config.toml
vocab_size = 8192
bias = "all"
batch_tokens = 65536
Each number is 200 + 20 x the weight over its row's rms, rounded and kept within 0 to 999. Layers, rows and columns count from 0. The size before them is the row's rms in percent of the matrix's.

# layer 4 MLP down (transposed), 1536x384, rms 0.0107, rows 1008-1022, columns 192-239
125,202,185,213,217,182,203,210,211,195,216,190,207,188,219,195,205,195,164,196,199,185,212,169,178,179,194,251,208,214,193,174,218,188,220,199,206,230,216,217,202,196,218,242,245,186,173,202,182
098,190,179,197,193,224,191,219,208,197,171,197,151,181,179,171,188,195,235,237,206,173,195,178,221,232,195,218,195,195,175,234,240,249,177,202,217,180,201,194,251,186,179,163,186,196,231,228,257
087,195,210,190,190,212,225,224,183,191,184,164,189,197,182,145,207,187,232,175,236,173,199,183,209,203,164,210,183,197,223,230,193,216,187,224,208,206,244,160,203,207,178,210,146,173,232,204,184
105,190,207,217,216,222,195,191,211,208,195,222,205,180,194,198,195,179,199,190,204,177,181,177,209,196,176,212,191,186,197,214,230,194,170,201,216,193,215,178,182,202,174,161,204,168,207,183,198
098,241,210,188,207,174,208,229,189,205,200,166,179,193,201,192,178,205,218,201,191,192,182,214,183,196,215,229,209,215,204,221,219,201,205,236,180,201,257,178,218,218,208,232,228,200,203,193,181
094,245,186,227,201,175,164,195,209,206,190,219,212,213,203,193,196,201,221,207,187,194,214,234,213,226,197,201,207,214,186,191,178,218,212,213,188,187,191,187,195,194,223,185,209,181,224,192,181
102,202,197,238,201,200,190,240,231,220,201,197,181,194,221,189,162,223,196,209,176,192,213,169,186,210,220,216,197,190,175,214,196,175,212,206,199,199,217,199,174,198,201,213,181,215,226,200,180
086,203,194,224,208,194,167,206,184,214,181,197,176,178,175,174,214,214,180,199,224,187,189,163,230,221,185,202,205,208,171,213,214,184,178,205,198,223,224,198,192,203,201,177,209,196,202,173,195
096,199,195,193,211,188,194,209,195,208,212,205,174,199,176,196,205,175,213,221,152,207,211,194,205,208,192,220,213,195,198,193,185,218,185,178,201,190,210,186,190,183,179,193,204,142,200,192,221
094,208,213,208,198,219,207,218,201,224,206,146,191,211,201,148,181,213,195,184,208,185,196,169,223,207,186,204,207,183,184,216,251,192,202,201,207,180,238,225,190,177,204,199,180,231,248,218,195
113,215,158,185,216,209,229,192,208,186,187,174,206,191,197,196,216,215,192,199,174,188,185,220,166,224,212,227,223,201,223,221,201,214,188,211,189,215,202,202,203,193,180,210,229,191,234,214,226
091,174,188,214,220,211,207,245,207,200,198,217,208,205,181,196,202,206,201,184,175,167,185,201,199,230,194,190,217,171,222,210,204,221,158,202,203,199,188,209,159,233,183,188,196,169,199,185,195
089,174,198,196,222,202,215,188,248,164,223,240,218,223,190,212,202,188,173,200,180,188,218,215,185,196,168,215,194,167,259,237,224,235,226,210,213,208,206,164,214,224,202,186,175,164,196,218,227
101,209,188,190,207,186,214,183,230,186,221,227,230,208,181,208,192,171,211,181,198,198,198,237,209,182,175,221,205,179,230,216,183,223,206,200,209,203,183,180,223,215,215,180,167,167,222,205,203
100,193,195,164,202,181,213,185,168,224,198,192,222,211,201,217,240,197,242,202,213,187,198,234,170,205,190,156,215,188,185,202,191,208,205,203,163,185,205,196,185,206,234,239,229,192,201,181,174
# layer 4 MLP up, 1536x384, rms 0.0083, rows 1009-1022, columns 192-239
080,201,202,203,232,189,208,180,191,252,226,238,162,212,235,205,208,225,186,186,212,247,207,194,212,214,168,243,218,193,185,193,234,190,216,260,221,239,230,188,198,217,172,183,191,189,197,223,218
085,195,201,203,198,164,209,204,150,191,216,200,173,203,198,179,202,188,192,180,221,213,188,177,173,144,194,213,189,164,163,186,209,198,177,222,186,210,171,206,167,202,219,213,211,203,187,210,197
092,195,194,203,198,208,187,226,180,204,202,192,183,181,191,168,202,185,195,192,187,202,241,198,218,187,154,196,192,178,177,193,191,208,207,192,180,198,183,221,173,176,163,177,193,220,209,185,205
100,174,198,210,155,220,188,196,183,197,205,243,200,198,175,204,194,211,212,170,221,160,220,167,198,202,192,162,177,186,196,192,185,220,198,169,183,188,198,205,154,207,225,197,192,165,218,188,193
099,206,187,176,193,179,212,170,190,200,209,209,173,192,248,199,235,215,182,219,200,174,170,192,218,183,199,172,203,227,189,219,245,186,218,192,202,211,198,204,168,196,229,204,178,210,202,221,228
094,205,186,195,213,188,162,193,210,178,204,214,220,166,174,209,206,212,198,232,208,189,184,188,186,184,194,186,245,201,166,229,229,216,239,210,208,191,180,191,223,218,209,162,189,221,193,156,195
092,210,225,202,210,179,207,207,191,174,219,216,214,205,199,214,208,203,196,178,222,168,195,194,187,204,199,182,212,205,204,206,201,174,180,154,189,188,206,213,188,199,234,192,199,234,208,177,189
090,198,189,232,162,222,183,224,195,198,203,190,221,196,215,187,196,212,203,183,215,219,190,222,163,218,172,167,168,180,170,197,205,226,180,197,170,207,225,204,201,218,191,213,194,204,196,179,187
090,212,207,214,197,170,182,185,197,207,199,227,198,197,221,235,211,197,216,257,183,234,206,227,195,245,193,199,159,148,172,185,189,210,193,137,174,184,226,194,172,185,200,176,213,193,226,197,218
143,175,234,195,205,213,174,189,199,188,203,125,197,207,173,180,182,223,226,213,204,186,201,198,220,165,203,211,191,227,165,206,160,224,232,194,206,203,180,188,202,200,232,253,184,212,183,224,185
083,209,168,184,157,188,166,201,190,213,210,230,232,217,210,180,199,179,203,213,191,208,195,168,183,224,194,245,218,205,202,218,190,219,254,197,211,206,177,199,209,202,201,194,212,221,187,165,200
088,204,180,191,157,235,188,221,184,172,189,198,189,207,177,207,160,212,200,201,172,186,229,186,211,209,197,184,249,193,216,214,177,191,195,156,196,225,183,211,176,190,207,208,207,213,224,181,143
101,170,188,175,189,217,217,199,158,182,183,184,221,226,234,216,211,188,199,209,177,208,185,203,176,192,183,224,195,208,228,203,187,230,190,172,195,214,216,192,189,194,185,200,198,186,206,179,203
097,169,195,201,240,211,188,200,225,197,197,186,238,202,211,203,172,180,208,204,203,226,179,235,229,161,205,211,189,208,194,202,196,195,192,180,224,159,197,215,189,212,194,224,194,163,184,196,200